From a checkpoint of a small transformer trained on Wikipedia.
Training: a variant of Adam for these matrices, 4278 steps.
Each number is 500 + 25 x the weight over its row's rms, rounded and kept within 0 to 999. Layers, rows and columns count from 0. Numbers have three digits each. The size before them is the row's rms in percent of the matrix's.

# k: layer 7 attention key, 192x768, rms 0.0179, rows 126-127, columns 256-511
# q: layer 7 attention query, 768x768, rms 0.0183, rows 319,383,447,511, columns 256-511
# v: layer 7 attention value, 192x768, rms 0.0167, rows 64-73, columns 256-511
# o: layer 7 attention output (transposed), 768x768, rms 0.0143, rows 256-265,320-329,384-392,448-456, columns 256-511
k126 105:465517524501530516499511493478523483500505496498486497531458558497542508511483501495528478494471467526496489516486521494453484484485545518542483496544505499503468530489555482510490521515521498515512522475454473479519532462519529493506486527502531494452514480511501509470507546476505483445495492498513521527494512516508472514470468515490454514465515491521515481499512523461529536482535526515502464503505453552494510493502461492463500502464510491487461530504489532503466452474566488513499499450488524483502496516501520491522487459534487509502483535497521514526496520495496494479529475529511489516528471489442500497479489542520513495499543510514487535484494478578508505534492521551537509518490533485513478455501501510548500514521514499512499506514497492496476506505470507
q319 095:420497512482456515573508493504474479520491440479440502498478527508497515482530518503505495470498461523510484450493518514515479532504491494569531463534515493429488465506478511587530498530510468475493503536542495496492471473516521535512484456505505502515530541510495512495485511527537480462478449514499514516503539520521505526535479526475481457514449484470523467499464512520484528499530470512500517472461525547489517477476518509518552505440512537505513482501516546491523502539503513524491503474518466522473523498489487524523537445534550554484487514487508487507546499519518517472507477515499468459546536516474506537488472516496536484508462533518472526461502502513482490522500546450519500518494549504487492477488465524515487488495503493480493515468460494531518515489503433
q383 108:490490507465494456504530517494489511463571487521468515495531502508506495476517506438513524494459459550471494502483514483520521486503455489569508500499507491535474470515501503495499542493465506472507496487493472486481521457496504503468541453501495490455504506539521484507470496508488498485468447506547480521560502481485516532499468505469486441497508527489521501473548496500512485490477510482487512476502525491519507505488508499487506495421504490518475514521493504467469520482520540492521499475512509513478534489531512486521500479468437477459497508463490531481528518508468444509523485526479520415542513519493528510466480463511525511490499483513533535497451539483508511474469548480544499494536520501553494464502493518530517491467499542501529492476495501506489559504478502
q447 107:497513498446510458500536546510508476478544491524453511472515512513506539501490492451520502516462478565439533498498508480518494489478480519553490525500506483509455468505485509491522521483475492466480509497518484480486481466529515531518559455480482473487495530528529489490474447539493508487495421515550491524549496485475503489507497474438479477524524498468524515488534521487495481475509497499492507468499522473535516490488495490482524485449511481508494513488505507459478487508488522533537540495483473520477526477529504489492493483485447512469503525495507533502512536504506441494511499532469490429514515530463530504471469473527518483494504481524522518484484521491513488516463543502517510499502520480524474497549494541509516477487513535489530466450478514478482540505520495
q511 110:466500502472496498511505540519489507463546528512482498481531524521538526531493507447515525541474460525495542487505485477501478511521512505562496532521499501511457458514510520511528528506513549473468459534522503468472508460461512509479546455491518484470490558541477479496477473484509521444491463505510509540524516509502483494493477526437519488504519517467513482503536482506516491504522522470511548500502552477551522499520481511488561474418482453488477470502505496442488481502510521489511529498505490502501492470545488493530496483530506484494492520478501470517536535504524471500535479553451486464501517556483503502474467473523551491508524512497541512497477535499512487481497522491530497509502470452483450502508507493505542487487500501465503510504495472486497489474525493
k127 105:512509488476495505520487514513505451506532554499483468469515474512514548517525495509484519508496491491482488502521504481495501490532520491577501497489537484449442481479481507487537513485504486517488525523518510484497522497495505511481513493478482466534482512507467488477481504505478516493515490491525503515496532501468524469517496489498521493519496536486504467476509467517532481491501512473528501486507539500534552487481522434490540473501479492519482499485461504466503475571511523516505519521516446475472532469506498427498520464509511503502481525476527452493534513495486493519497476481468498490488502538457526525495454484494549507517496478477514485497490516494503481482469502498468492507501495503480464511544523526484532476457537506479519491490470483470488510481503520
v64 109:502520522510549519497488524491515538504473510488503526487520549444466508521472497516523498523494517495519437497496510490507540423510539532486526499531520546483503470483510524518525487510511528507467522485490525482510505459485503486515526470509503522488526511506517506503452545520548499518529469519525508517536470518497529517475522478529497466501489527486488530492495495499523494514466489444490485490481486502487450520512506487476471489494502481503452545528504505508515516447521515526509537475526539433496550514525503496460526495491483492554502498534516520544502495506525520533499465518509485465467520523515527456545517496506483470475490477522534477523506477476554522532475488493468479517510464481526521536512497533443511519512480492535478503522505468468498502463518506
o256 088:487467515514486492504525515463511482528523533516488477549440493494500510539508485479466506491529454482469499511489472494511479513527471539518483524524488520531515490515483491526499490519520502499575491460501542514483485513494538488521503543477497511506468522477496489529500495514519503533524477543478524494478504498509488469500454580516530523531520521505518467474484500474461570494520481463520491525484515462491497477463470531514499516490456538481490481531539489485420505457462485490484462477521487571514472475496534501536476483521522490481522474476479497525481499494457515455496491458555511482487510540498468479542488540526489505527476475482482502501487506523531520515512519478509488527493528501485442494529500486503433541440517485499552501463510502497489468495491480
o320 119:529497511548460489481505463486541509500511474514520425526522459499427493492506467496512497512472481486517516537476499516495505468489494494498513516508481468484495498490496507455491520485492514500499528534478452519521499497501529493521498520496508529475525509470462506480472463518490501508460494474510499509501473481421519545495515479479515490500462507502476491469501514535497457484518439464516510475463508527512535512460518515510476489509507495521523516455437475519517503503544477470539487512499475450516497485461494501490508455483492517520454482473526494520467498515489502520521516530501483500479490476454516490477481490500485521509490501481503508499513546509478490472507482504504478472538511531498557479454514489497496513493506475479479445539500496521512481473492498
o384 117:532525503529469471474481486494540516508536467489544455513470456471451491489548486478503503512481468464513513524498504504481540468511479501516516546506516462503478492523470499498481497479494526488464513515480455528490476509506509496519479532510496525453521490475473511485499496534488499477485486495522503504497478435443533562482503481453500471519440484451475494510507511522509464458501401492496535449476495506481514495498494511518490487503493494502530513468430495484493516493515506478548502481508456481495508494493517465523509465497490507501470495494516483516474492519512517458549492535531489491497508497473527484488482521469469529522456510473534515517508540487502524495500490480534491490527503523499529481455474476482483505501534487466513446524512501527529479473479502
o448 098:516479521506480455496499468506556503508540504515496472479471475496482490497511483466465493476474460511512512505521456505468516485497506524501455503491508480491504488534492484511507483478493518491467541536466472541523519524536544479530442527511512526485497491470490531499500450532465486491497517500520497499480493437482506559496516499471520506494482430476463477497503534537511504484535420455516528501459535499477488463474498518539485501495483502516531526487454482499467514501491495455500490479483428530465491506445518479545474446509510472485499520528483488505508493500513496491499518495525515495501473500473505474491459539495444500526474514449534515469499499471498547500504521476532472535521533515495508508482451524492456482483490491463542440513528516525536471505510505
v65 112:492495493487532480516495523500479517505518479504511468505503504489496519486498495473554493496492513487474468517424472473516480513477495471520509484477462495514505559470495477495474484554476521510499512510487505542500515455504492428478490500468452514530554492482502532529516533502501515532492534516404474460437469515466494514494486539479496523485510524489523477509489455496514456509530513529507474572495503506520471487530529507572494551491498508523477509483497472491511544494508483522467478486492483503518528543512459504541518491507506501459524514520508446535468491487487493492498555536512469500517522490503534505489498495479471449478508462474519517469533487517475507514441533507521524518498481490477538485517469495514496491466515500506468547512499439471498510484548475
o257 103:447498495507514497508508479477491450445490498513531493470512507532532474528500529494479469480506537494467512504561509472505475521505488477525521472508503507512499508483541464502472470489513483537507455518485478474474495518517493491534513483488514503486478513489511500490509541498437488441478501488509547480486525466511489512468527474520505492480478507519482507529512528513504532506511551543521505493521510499516489532505492505440454456495492469454480523497507474523480494506475504532487501537494458485541444460510497538474493508524515502503543516432482528493486541492463507468466517464528539476493498459515474549528457518465531498473484492487482502529485473471521526484489472522508492465504501487511501487504489490476432531495500507480503472516558525503453507470493501
o321 114:533483503499473480472495537494501524493516499460522497534461462503503511519452545490488480549502491503546520525542512519516511497473552544500546476508513502495474488491517542535490508489530479510483504455513504519508490520488487550475500528481546471478528506504490501470500520481526508416496469525533492540521501485501479492503541470498526489513515532519490511484477495490523485509461515463502505504512499456520491474525507499496522462470514471481464503482476552487473475438521536475530490474512500525451465515561478518518475520509473452537487525491496504485536512554507530499547474490487479498497445487462503448496524472514466596550469480505510530483515512519513521546544502461526490477489552514503534502481497471456501511552501492525493546477500481484515528530513515
o385 121:534494487485488506470526547518507544468487522491497521497443483528518511538477500496497523531509527511494498500530485512515494523479552544511532496505489513491471492516524504508515481498514504528484497477536511502487478515480526533433497510460563510459529514463480503480519499498533509439508475536570501558510489485541505475540578473519519481467559495519482480513509490473507515507495511500496496509513516474514491490503497499504527485464510478494473507484493556466477503461547517496493498500504492535470461515562514506520476551497511462536511492500478529497545494520519511515502460483499494502515446488475523472492514490517494568539441484522500516490494507511489501526563490503543502493508534512506519525485482453475485506511510486513459530487510490494542545522519492
o449 101:521493493485483505454482514462491470511507478517515501483464517510518522533486487494485461534508529535498517519529509523479470525464548503518543467503477538478491495491524498561520475469498491519485518507483483504507456520497493503487501484466535527473523520535527506459478547529520499442538493514540473517495505487521457492505581453495512469493548506523467504506491519494496483523513569492512499480517500420477509540520489471474501442479491499504485485482473510496484509479543533533478489479506473509505499544543495508507503512513482449529480556478490524464532535474489522542511485491524450480519471484469514502524515488496521542537442520512489534537522462522471505517532456474517493487524567524518471477411497474451465533520492484523504480486513504499516504496487486
v66 108:506498516474509538492533532455502489558497515488492478497501482508479502458491499534533458484522503526451476480480533498488520501463475501498507488533505504505496484529457524517494481519496490493552511497469457538495493515528498524517515497453526462515484463488531498499574528483534466467525500507497522523502519482486496482565508493511498513502478553488556506541475499530470491489499506570512484507552496519507467529480464477506519488531527551485501494506519510514518498509533466481565437505486487499473498488499466518494500480530490481477476453468517510470505465495521500559464525531518517434521478499490505455481470503525508500503468525444443509455499497541508480488492502538500540515488503555499495528498521511480511485470528496483480492458471546509506488535496482
o258 078:461494481542467486493485522534467482486507480481496469506517495477500515486464503454518546491471505491474491514457486476495514512511486490474501486496492461492482489475543461486527521502511528510457518547507528480498542482508440501522506479493530506467510515500510502534466493441511507519478492518484486482533511515502488487490495514456498465502489511511493476481510506462476468516510492482484531495523483509531511503494538535512496496510494524541529508492460477518501464480492516504499487490479504443515500448534504494533544500481501487563492541507501496480519477494527510490523475513488493511470533466522513495505500517472454492487541436538532453490500488498510480494468467492522509466443492521502532455492500526479505545506438526530488487505515442504468473498482527
o322 142:523489534495481507506465489524499520492500489493481532523521533459522508499503463519459516495524482511508501501540493531529512510527501505461485476484500512515505478508509497513515534494484468481483521476506512567510546506503542542464458538492522478514487485492515484529514536516503511510485496540537507485521499508524472482506556533499516488510490459517488507534515501479520539491463488512480490516509512459502510461556462487495467491490470486525529495499505522494478485489461477487467473461483497560444488508477509494485470490508524502519473499555475499494515497482524470464503499465533532436486462535525484502515510534517495551535472513489473507540449479490478562509494531513493493529537499503490474499548486487465484476508521486518539507502547481513517505538454518
o386 096:510483532521503487499489488504488510474520503496499510512564516462493494491502475494488532507472469491525516472483485533501515500506497498423470454494480494494508474483486468461536580506464477481457498469522512548528562483517541544479510534504512482508472463448533474541485511513514493544473521518527499462518482501504489509487550503522511491492484467532457471514509510501534507523459488501494503519532532496513507482563477500490451457534500486512522488488497494540501478496460481494485495483464507528458506519491507497495486499486507526524458494545527524466498492475555510516505498474501510440480474491480532547477511514518499534522495518517481521538466509510507551513489514529496500531503505515493506478559453481444501478508541523512522495553550491536514474498464514
o450 093:487493500517522472500479509492472551534525475476489465535531518460521500482481520494506487502479490484507482474481516480506516500529490512430512436469492465503487478455496490499553534533486502474447465506512489518509578491506508529497507506512501496506504487484541478524517494456556485500472490532510483498538442485510489455489494527501551472523478469549490499498527458489549493517474497483499525502506556503502543464514506510491477470551485507480508480496487481517501488483459459482520503512476544457487488511510502494516484499457520544557469503532511507481442485513535504463526531484520518488479515465484561539490489496504507492522504498511496534537492497544520521519470541501512497496452527506486561430550453478429532502524504563515486485537480543516521468498468534
v67 113:511503512516538498504510582460530507513567491488517467521489483492555528509454489519486484493466511484506491509511501473523476492499524504523526511480500502525483523509522468533481534505506546511474530519508540511490508498514464472481516489542529532500527547549478520481503513502492495552541529490482456530494518510477556537500488487468467448485534529480482494466518487510540436498516485512525481526454455454536516490489503479470538494503503502535520498488500508466515538536502486512431488474566499533474510463491515505525485504514480488520499510486462465491504511477500508466526483505548488477500485500509522557522507462520472524457473448526520468480491538490483456507491539515517492517548519506520500480469472476466513530486492505465495486498522446495519544494569521
o259 089:524488498520525515488479448517485468519501500519514499458538514529481514542554491497509496486498505512507486489559505465499501490509484474461513518424534492478505480488478492454499489467497436541504470507500432540529517492491507560468494483487511501521453503503484448503482483532433490477492499463519556460513533455503499464505484497540491470495494515494485511540496526515524529496497522512554508502468524469506467525515506528507523462477521493457493526491510487557496499487522444502511500520434457500502506555483481472459472505453486536466506501503502508461470485471488464475503494535497536518473496484483462518452509500472529535488542522524467521522478451504478508469505522486506519502532492504491500488497500474505556465485521486507511513485511528483481474456467485
o323 134:516548450489513498474489512441508526502477520505506505509482465534496491516468548512518475497479498477495497497502487450505495504501530515470495495518494477498467512485496516547492514510497483478503526454483508421480518505477474509512513503502529510452511515495499501511479485484513473462481475499492484545501460475477518463490534521516501522524481537478534496464508448497530476475520468506436495482499477506516491571489522522523505483536487479489479507514466499501498515493455528529530480502521510463495495538523464491494510504486517479507494545439529460512444508562519504494528472531504489556511497466518503494527515506529449504491509525522525518495521485524491498503498491472535489491478553502491511479504510533489550556510480523525488476494433540471511541503532512
o387 111:493513529477493515501504494521500531501456525498469540496477500495513459504451477494470513504505498501461493495469459482534507536498511514479444531502480488464503517533478511540488504497477471461494531482489510460473537507488555490452487509479511518494490500472474483538497474533538493499471494518507538519476484523512466468524543540494489526512509469492529502487491477450498552501499487528460479529482510522488464499505451524518492548502484489499485520493514502484498540481448498478478475511495527515495496527495523540516499507541511498470521494496512522527520463523554477502473505463517531506502466474545475510514505535525492523510464496501520529505490460496496528493516446494499465505506544501494495517518492519498475468513506513509507512492493515505521539568518508
o451 084:526534499487453475522494476495522526482486507549485508492514484501469461496520455505505507521491468515469453485477466507522499499481465508489484545495503492469554525508482520536501505501457467477509499491467497459505506528451538492529516501485484538482502470498496504520480503493524506467509473509509531482475471464488486482490572503528498517525470478500505481476488511481516506512523491503455482521483470521490471542482484544536488508479439496470493520494443477497492504490480509496511464510496519508481514534476490500491505501543514491476523502495534528554498501548523489514491493472523497531511468501507475498537498545496492532488459494509479516513516459500485531453501428502486495490501537483520498514498546549509481492521500493493517514512502523489499515533518513
v68 115:515475510478506504457568501517513529504491464447515488516501483479529503499428520537487505532500524498455490486459483527517520470513440454505507510461507495501502454488525487523498464496528488490511514510487514538500443527519493534486494472444467514550508494552519464509508521507528514503474457456483485491518531515494484508529461473481533479473512530545478483520527489462492506481487482526524504497516490532499459525495443497510526486476485538526445503466476474499492540517484503468441506507512510534533502529486521510496518496477484482500544486496520530537492453489498477481510497473508502474500530503507444539503464484444539525500496487464500543518511476558487496537518505527437495535510481495555531501507489491459480484504552472485483496474514460507482470499547524
o260 096:508515510495504465491469497464492441523533527547507491496481474501467555514560502497500499506519496476525477523523579469465497503535499531458549476499541497486483493561489495524477532521490494502482477493498500510523479520511465475507500534524518481503526522539505505525480480490468523498496508478455499500486474508502503488517510491501461484561499489452448513499483501514470469471526509486523500488519493485496498524488495527514494530480535470527475499551510507498523524492522520541496482490485490511456536522431544557522509438479529481516528523483480471518489529478446467451490475539518481519529490517468488449534486515502504563493514451523505450528497488477481477485466510449509520475514518528512517504515530448487465567490493481494517485466500513518507473510447492
o324 129:548507487518474505502515537509496577518461469485536497522494465534506484495485482509535493490481501493491526545476505474489488497465528517504507476475492493468461505529487509484593484493503492513516507492517528496513515480480467503491507449489486495469530515468486495489508503482526505473490516490523509497519531450491504528507553486483474505461488514560509482510476487498489486485472470505489467498499500531510503479504527483485554487543488497462521490528460559471513459514532523504551543506468492495511498478507467520494542517483506475518506475498514507458500456544534464561538476567485504541481472446477506505501493498525495509489497517510486509482504532510520460465516520489526515474518494469478514492514488516466536508521503494552469468534527522497512513508521505
o388 122:523494512531473515518497548534493566517464488479537487517488480505534485503471471489480519498469507519482515509448495483498494494479521500530471487499494522457463478535457522525584463511515480501513487486508539487506526455482486479501505464492456505480502512461510485483507509522542516498501509501517522489533551471520489535511561500494480500468505475540480492536480499455463530484458491534499447529485524531526475456526489490452511501534467493453514504515489564467522466484527492487512538520462507518535511470483505538528545503537512470505509498507498514487522426511533461542504497485516504526495491482477506500492496527526513501485462500494492493485511517510527483458550492473491490486508503464487499510509461523471504503523517498524466501523563512518514500530509502
o452 096:503491520524472502524472507489501521549493500499498480519488513455499519495514475503496515513520486504500479489483528500478513493515486523538502463473511517460494464506495524524538486507471498505527460527521496523504494503511502474514479497521442509473505501479522464505567518519521568504504504488504490468537523481522472518504517475484485512497490453508466492516469487513472489482424501507504458532537532504500467442529493493463501522525476499442515510543478557457523535505527463504503538484452524537504525498451522560505517463546537498506473492527491501497524454509507482526512518508543503494522498528486496490490475517505517534486488477503511486532526531521552484445512499490453455479537530471497514486541438527481531502510539519491503488508533498536506499538524500
v69 106:539477510466511515520494537495483456499464533539511546513479482506541508486505490473466502481500504477529510485480471447525507465514474476481506507486506481494463482523483516515494517468500473547537482512507533479484532510489522521468495498519490525475489517556492513499494471481515497499550483477474444508487493516514487458478523467548533520481489480456485476479517499530494499448498535502489515535486476511528505521502479501502493509459507448507461490485517481518495466435504497531531447472488478446483515479479515489522500453500441489531509497513492509487477525499537541507502485511513485476512507506487494538514517484525517518512527459513519496539475484457499487456475544470497458514507439502556472539528537483506515506457542478467498474498488507514542466468566500
o261 089:503508533513529518524543474468504469514477471470517489520484532477465497508483531517496503484498534485512511506524543533496506486463483530509491507508496530493475518473485493566536503516506491463477519502512477519519497470491463535518492500546483477565460501538512474496536506509483504469508496501497495473492492490471524493515475506494477510528526529487500503502521509511525476534498484522527499483451513504476445484503492458431470490535498538520514515506514510503517516505483435471501521484508499478483476531516464494499477478510471494487516498474516463497504526521519522472509464490485519512477533517556493502488538474499507527455479516523480524472476479533505535522536449419509516482495527501462498487471473483475512479489512540468527483535494499527472542510493496
o325 115:475543474484513492518506493462487518470503488536505527508507496492515521489519507507501525490512475499460498495488483493493491539506543501491482545530510481487542504531495496467503542562511481499500496429511481445491495532485524520519481549466522521527540501513479543525501523476492510506494484499458474543502530467464464526494526539500514523509522484497503485500487506478518504495515474507475470448497505473509503537457472490554489496512527537438514499501481434509492516525493514481466457481545529533448455541498498510460540531513493509529513544475519456477508539498517453576509468534505481557503526463464537477485480501523467497498539512495509491482476552450473475485510492513492485545442531468465500509467511484500509546469548487512474519516514546473526479495490481
o389 106:485533475486496469515502473491491521458502472533523516496519505502503516498534502511502504498523460502444485494492495538508473540520560481498470537505513469479535499508481489472505536543480483470499502438532479467477515504501529532513496540457501537507518530520462521512481541499534519509470506507482483520481515479444452536481535541506502530500513474476495472486491486466544495505537484521471480480486503500503527521477475513569514517491517519457506495508485446500512532530500534505489486481541522549482476526485519502471530538497501508495516514495545472487487541489532497576497484537486475532472513465462568493491480475531485475499501508483520496524500542464509491489517496507471484511464498466463499510463484477498502507498536531509464529536487536485511485492512495
o453 102:480524521482550503506508475496474510482527485521514530467515545483537515489497502552489499491535475498494478487527502534519516532511530471530479532489531474486542468550471511493508525541490525508465514442532477489479529521502510518498484551487534498525534484526482534541507543511520543487477478505495466519489502465466484531500490529474486516523518455448471511514462485482529488510514455513465514460496511493496506510496463465531508515496508521479519487467490475478518538545484524467484485491550526558480496509481540520486514538505489475517517524496517500504517574503489504535482488509486480547534522485490529526477467500538481519508517505472508487504483544464517521508491473501498492511441520507461489504480472501489479525511565508518509530505491522490501497543505485
v70 106:523503507487492520502484499473494479532523502491500482493514462516495492536455519480499500511494503505529538494517481453511500541464486483470513492488468435507504534484473501477503495526491499522524503464473502473521518463481524543519470510496539488517451503447461503502520537501441468470504485503483461529531524504465482511476498473439501516491479494535570506525521502557487519478521509509465454555526511443498477532504503529506503466526487481506505485483502499518509519500486479561530435533449494508528476512513454507467517511500492504505512499484492493480466519540485498510498528532472467514531476477514544532474498494536465443531504506497456502514497508526457526488527525495545493500467555473458475505492537496499522502524529503499524492478533535497475450474478509
o262 081:488507470517528516516579525492514486458477467522524518500487540521497467470488529532515502525477546471486505481491554498498554488463521501530508512469515538509470493497487501495532500509525503507516495515506473528461494508468454503490520513548478509490508480582532511536521524498455525520511507479491546479508507439501513466496492487457489525465494531481475503502498504480528471490509476512484565473484462528515489525494563503470489495514506498476507510474542491524494459511548478434507561505529520436528508460518461480494493489491484497505487513489486493525536466526497524443497496469498467524450539466519481510490530500464518491469503504511486505458501515523495461463543485485483523491458476521510504476472489494500525531454469510497486483511491495476467521489492502
o326 140:521505507475531520500501502499507464480457544502495549512488501479526526511512496524446518499540488505510516518568490508534516522562516496488511483496521553518535486536516509539472526493494480480495517466541526521504528532492532526482477551479535472503465499504527518539511509499444512503479535513510502502504484492518505481502523499522500512529474466476507520503509530459538520523463506519474500505481491454492505489533482496544464521475517486510518512506530515496466500494452489518462495444518500544453507503500540520497463504529518481455500528516482468504510532487502478477484483453510509511496476536546437526526532527503489523504501485506478495516459472453487553508521487500489486503549506486517446520527487484507454515486500468515551514473517483492498551567498471
o390 110:512511484467530504504547472501514458456460542512460523519519506496503499486518495537479524501502486489486521510537500514526502502540522490488512479506513549474537522512534503488486531487495492493505530482523532514524521517504553532458506531454551486521468502526516519537491478468437517538460537493495496489489464499508531490503524482514508529496486486504491509485528546466548485567497527495471507485460503506510512517495505509546465524466529494484513494488561499517475547518493491495465497502519505533464512478491526515498444528534537487444515482499514505496512522479514493536467496471485517526476467507522452555499519498508533517521517483525478518518463491477496554480509472524483489491539492499503461537551479508507445505484516466491530525525486504486509564546513463
o454 083:519531470457533500485546476462529474484494522546509485495487487547513504509539537528507517502471511460499501512513535507512478517531524525485537498523520551513531515504529514517460531479520520464496535464526527503520478505472497514502537527511532482462473495536497511524469473469429506482488551502463508503478467496469540520503481468492490504527442517471509537476499544471532479530517487498481533455443497500496521543474553508524445486499500498525506508495514506496448498477498511503513532480542505481502535490509504487505488517522507477479517529482497469501486517489523503511522463495493468567508507500509451562524529499467511513501501504555468516509492497506477488520522482478509503484512517489513486493451505497505442534461462489523504496533436495463476563516530459
v71 114:501521546507528510514478501501483493479514507516526473514466467524523489521506507526493522483512500460498556519488498498493491512506504502484481461514469493493500508528527473447515499499493535526487472502552495440552507438506504511509520546496490476478479482533494571501469468514487465489472524508520448492507471542513539486471512474437528529524483498471468489468513514504520522528484525487503495525505510532516482511502470474491490526522493469525481492561533512501501488503460457495489538493482493492463462543438507494545527494503519477497532531471517462462519524540511500476520511488508491527553513497498516527491466471554491535480512500518495484481487473502484505485516501475545463494466563478508499526496514502508451507516525535501510531505502489497535488482488505
o263 096:560475518493514500498507514502480538508518480483498467474507533514517515496505485506502466531522513511497456474525493497485505439459483497481474469451485550501498548511456502536538459527497478495512520467505481505441480524503490523486469459483456514531517498506533472471517518528542496475559492515503562475500453507487450521537522490538497517512494490521509519503452484476473477473509476491507510495480476465467513527509487496475499490497500450467466464498523535487493487507487513488517525510513512475493576539471505501490466503472508493505506490531527518512476475514467517513512503516511479491522483482446524490493531504505512538487482523484490527530502520499516466458506523437505495474543525498531528500520534461454517487485527467499492445468481511495512473504495515
o327 116:506498485489538499479455500519447449496481544533473513458494508526528518484475472539481484502547534513482483510464497511483491516490522453477520529491499491512506534487484490503487501522485449524509511495499465508486535519507518470492497507475505484505497540474496531473487483491470495487462479481468473466500506480505465463502488508494538495483486499501520518525495505478502528476537550563500520505521507492508493564471537494513546487488503498486501502515475508517531508494501532539502483528531487490531534540501486528492478525511515476499491499503466468499478525489466488479475532501525530500537530499503486479472477509498510510539493496501520489517458462458463497475465554474471499484492492492511526519479547486511518524496493464538489533498491518534483478492461484
o391 114:499483438496555499449470493526453457498490514527476516477489506535525513508471478536509457518538523519454453504488519501487454505508525468465514522488504518516491549468491493502467532532499448492510500479496481493485533532491513506484498500457516488514493516477491514463504500461502502497438476497459461480480483515480489495514486504523523515473490513519529526516515496474517519475552530539498505500478500483496511605454546497538507490455507441470472505501471521505500518493502545530502472522544488492542534554459505539466465510488528477484487505497475472511453539488463467467452504511500509512552486511498518505484493507497516497536498503507514504518477474485469487474485547465523478479492488508518520501454540486504531536508469482527477519482475527511489509490501477
o455 110:547486475506566504475477501512487474465506507524478517472541519541544509517471440568492447494497513538476475488529485522530483525493532449461514522466504527531539552479519502510486513500492449491506541498496468541474559537485498490483491462478521487478502527484507484449533504487481506508482492512449510479486498472480487502507502522532522509487506497496530501541497525472493499487539500556477516501452506464489532557489530469511514476495515472494505479465486535519523499514500552535486455517541473507522558517501510523506473522514496470505490513485470467508485540461479483494483514504529524521534482508475497525494497491497513502509489484465479502524482468454467512483471518465520490486513481472500511530450531487467498534498478464482470501495511494526473487527496471
v72 112:497466508517508518469490478453523490468512512538505534529489498506495486490528455479543489509513494486471456488437498475536469525459532495483456436520475506475510534502523510456482490519457504501503493547462468481459552469467523499516551505507511468473499473422493548490476435488494513483462519514440493446447495509443537495534481545526503493476465490518491488478470505515490513547488495491527502517483501503520472492491528479540514527532496495488471512490512476512505532511481486516513492515516472506505523516497475552494491526493506466511470503470516467475495477495484532538477525565480478496511488479482530530517468482502517496509508444507473489490529489511501486468489488496520506482497465519469528523499503505520517483512486461495487482519443518482470491496506498
o264 092:485503462498504496572511502504479558504465475463488448467490506515463477465505545479493480423456489507469528499505511488502508452527480481535516541517488504518504504432481488496544478484488517494495512499475497446473524506507494467538493471478499480478522532444524498505553532493488494509509516501521477516533477484501508516493520475468507519466525530528518526490515512491532467508483495496478497479474508483483515474520473522481477486539524510463496495449486501524492499491503511503498524525497510488490493507541462495520488521486482515480559508511520535482479500491492458539533499477482513532472479478477511493476485510502489463484521492506443512481529519467525540461470519509454506513495494419492523484505489512505551463476493514515474469534494523466471512513493509
o328 132:511495533485490503503466498550465474530528537490472506473503485474541481514458538532461486551497509502506483528535496481504492512522493495470522530476507534488482476489467514545512529509554502525510513500544500523492490501483469460505493520481498507526511490555498515485522516528494514514509490536520506499517500492514465465520497530501556487526529504438495533545490486448506517460465546494488506496510496453520488507478480493519490512504532494520497504509500477477489482458501473488480449506517504492441491563474507465552491493504491533501471562512477491545478462467461520442528508491517478476552542508498501475468516479547503536530494469504521485524486466490483533524513538468526482479503508533511494521480510474497484529527515499497504563466456478521506489510488542
o392 117:497511512469501496507495512584451518491502518483435519439502492509550504528475523536483469529514510551492472519551477468526494528499498488476550538484489516502491482478494459520510507504536509539509546517558483545494512506497513469473502519452516499529518517546478522507547556504514514533496522529531506505524527503532454466513520519520546489473543515495499529555510504440510503459460551507501485527529492464497500496507489494519518516485526514498518459513497485481477496484535451497477461514485488524458476543489502480534480513487502528483510527518484511504504439482467493485521510482506502487512490487496511457435484496533508539533478459498506508532487480464485532531478511479539471480509493528503484529495514482485485483538521485519524542473465479533500478507470526
o456 100:507524529466509507489474503510459477500523531479467487433486473536530471513499551527492477503504522546465482515537498477511504512523491483491549568507481498494515497466461484529517516491543502523521509500531527522482488490514473455514518506489532491514525519571485530484518541511489516528535507466485495516501513493503460473501511498503525488481526543498510574495539507464519485465507544492473458475494486454498503538501478498525493492512508504510513448514497468499486506445536507474490488529507486481490508559538463478523526520516461499487526532490506501493478505462441477480530519493490490498540496482513488492455484483506487532522474492501485478501522447452482532534493475475535508431507493501520478499450532515495510512506483502505497523489436484526461493492498506
v73 107:491576489463492481539501506516479495522511489502543516496462514504505507496497535494489515483551563566521516466526487509499524519476492479506495487471454448524495543475487528476565508519456474529484496487519492490543526509509509520498503531512505497523479491468463555518509511491460486468486506493523498508492535534487492489475553510484463567495484506514521476510516516568479484502518508497468513513495489482515496550503531489508510479521502469521508481494499462534508500480465495499519454481514512539498489537490477488459508505509495504510513491456501471434511508520479536528499506547479491520508490497528509511469529468530502457544505512493500493526464518498470508493502493512535494492449482566475445476497580514499511528504488491465507476491484555480463511481532467
o265 086:490476466522539525494480526487513530480489470478487471479517488516483479494487555473504478485441527476528499472460485476467496481492506485481499516500505517442450489473493479470515481497498486508520544476480444500499481470507462505518506468526482490507497491549519480453495494528490460484483490488486488475539483482448521500482487504518498476457482502503497534508499485474520514484491496505505567497487500484498484509499521514514511475542501506453504507516484508506505470540533489531554500510482459435523531524490455472479452504479466520519504508509510525521511494516512501500533495501509487520460495447519495504502503473469537470441474507505494558503533521489511495474518505503494487485479501506520538435493477499487531473509510492515444512529475524467480513487519509
o329 129:479479480494539533496444495507511457457486545514486502495491518490549517504543457487456517500519494477449490472555504516500494503552515487502477514480526518464503468523489517527477520497499497449488497459513493494509510497500543484526502541506494492503483503511494488521517507529465493488467499543493498500504497509513505486492523503518500514536461433459513502500485498468527567496539527523479510500503495500525512499504466512573460525485495495535474545508533514452529534513451504530450436467501507544458456503453509505483467467523526461469475548522482494535484543477511463448497491475540521501498496546522431508523538526510499529501489517483505509533447477465469514455498502494515471506512515470535460497510495496519470531495502513503534524469512526486530503551508514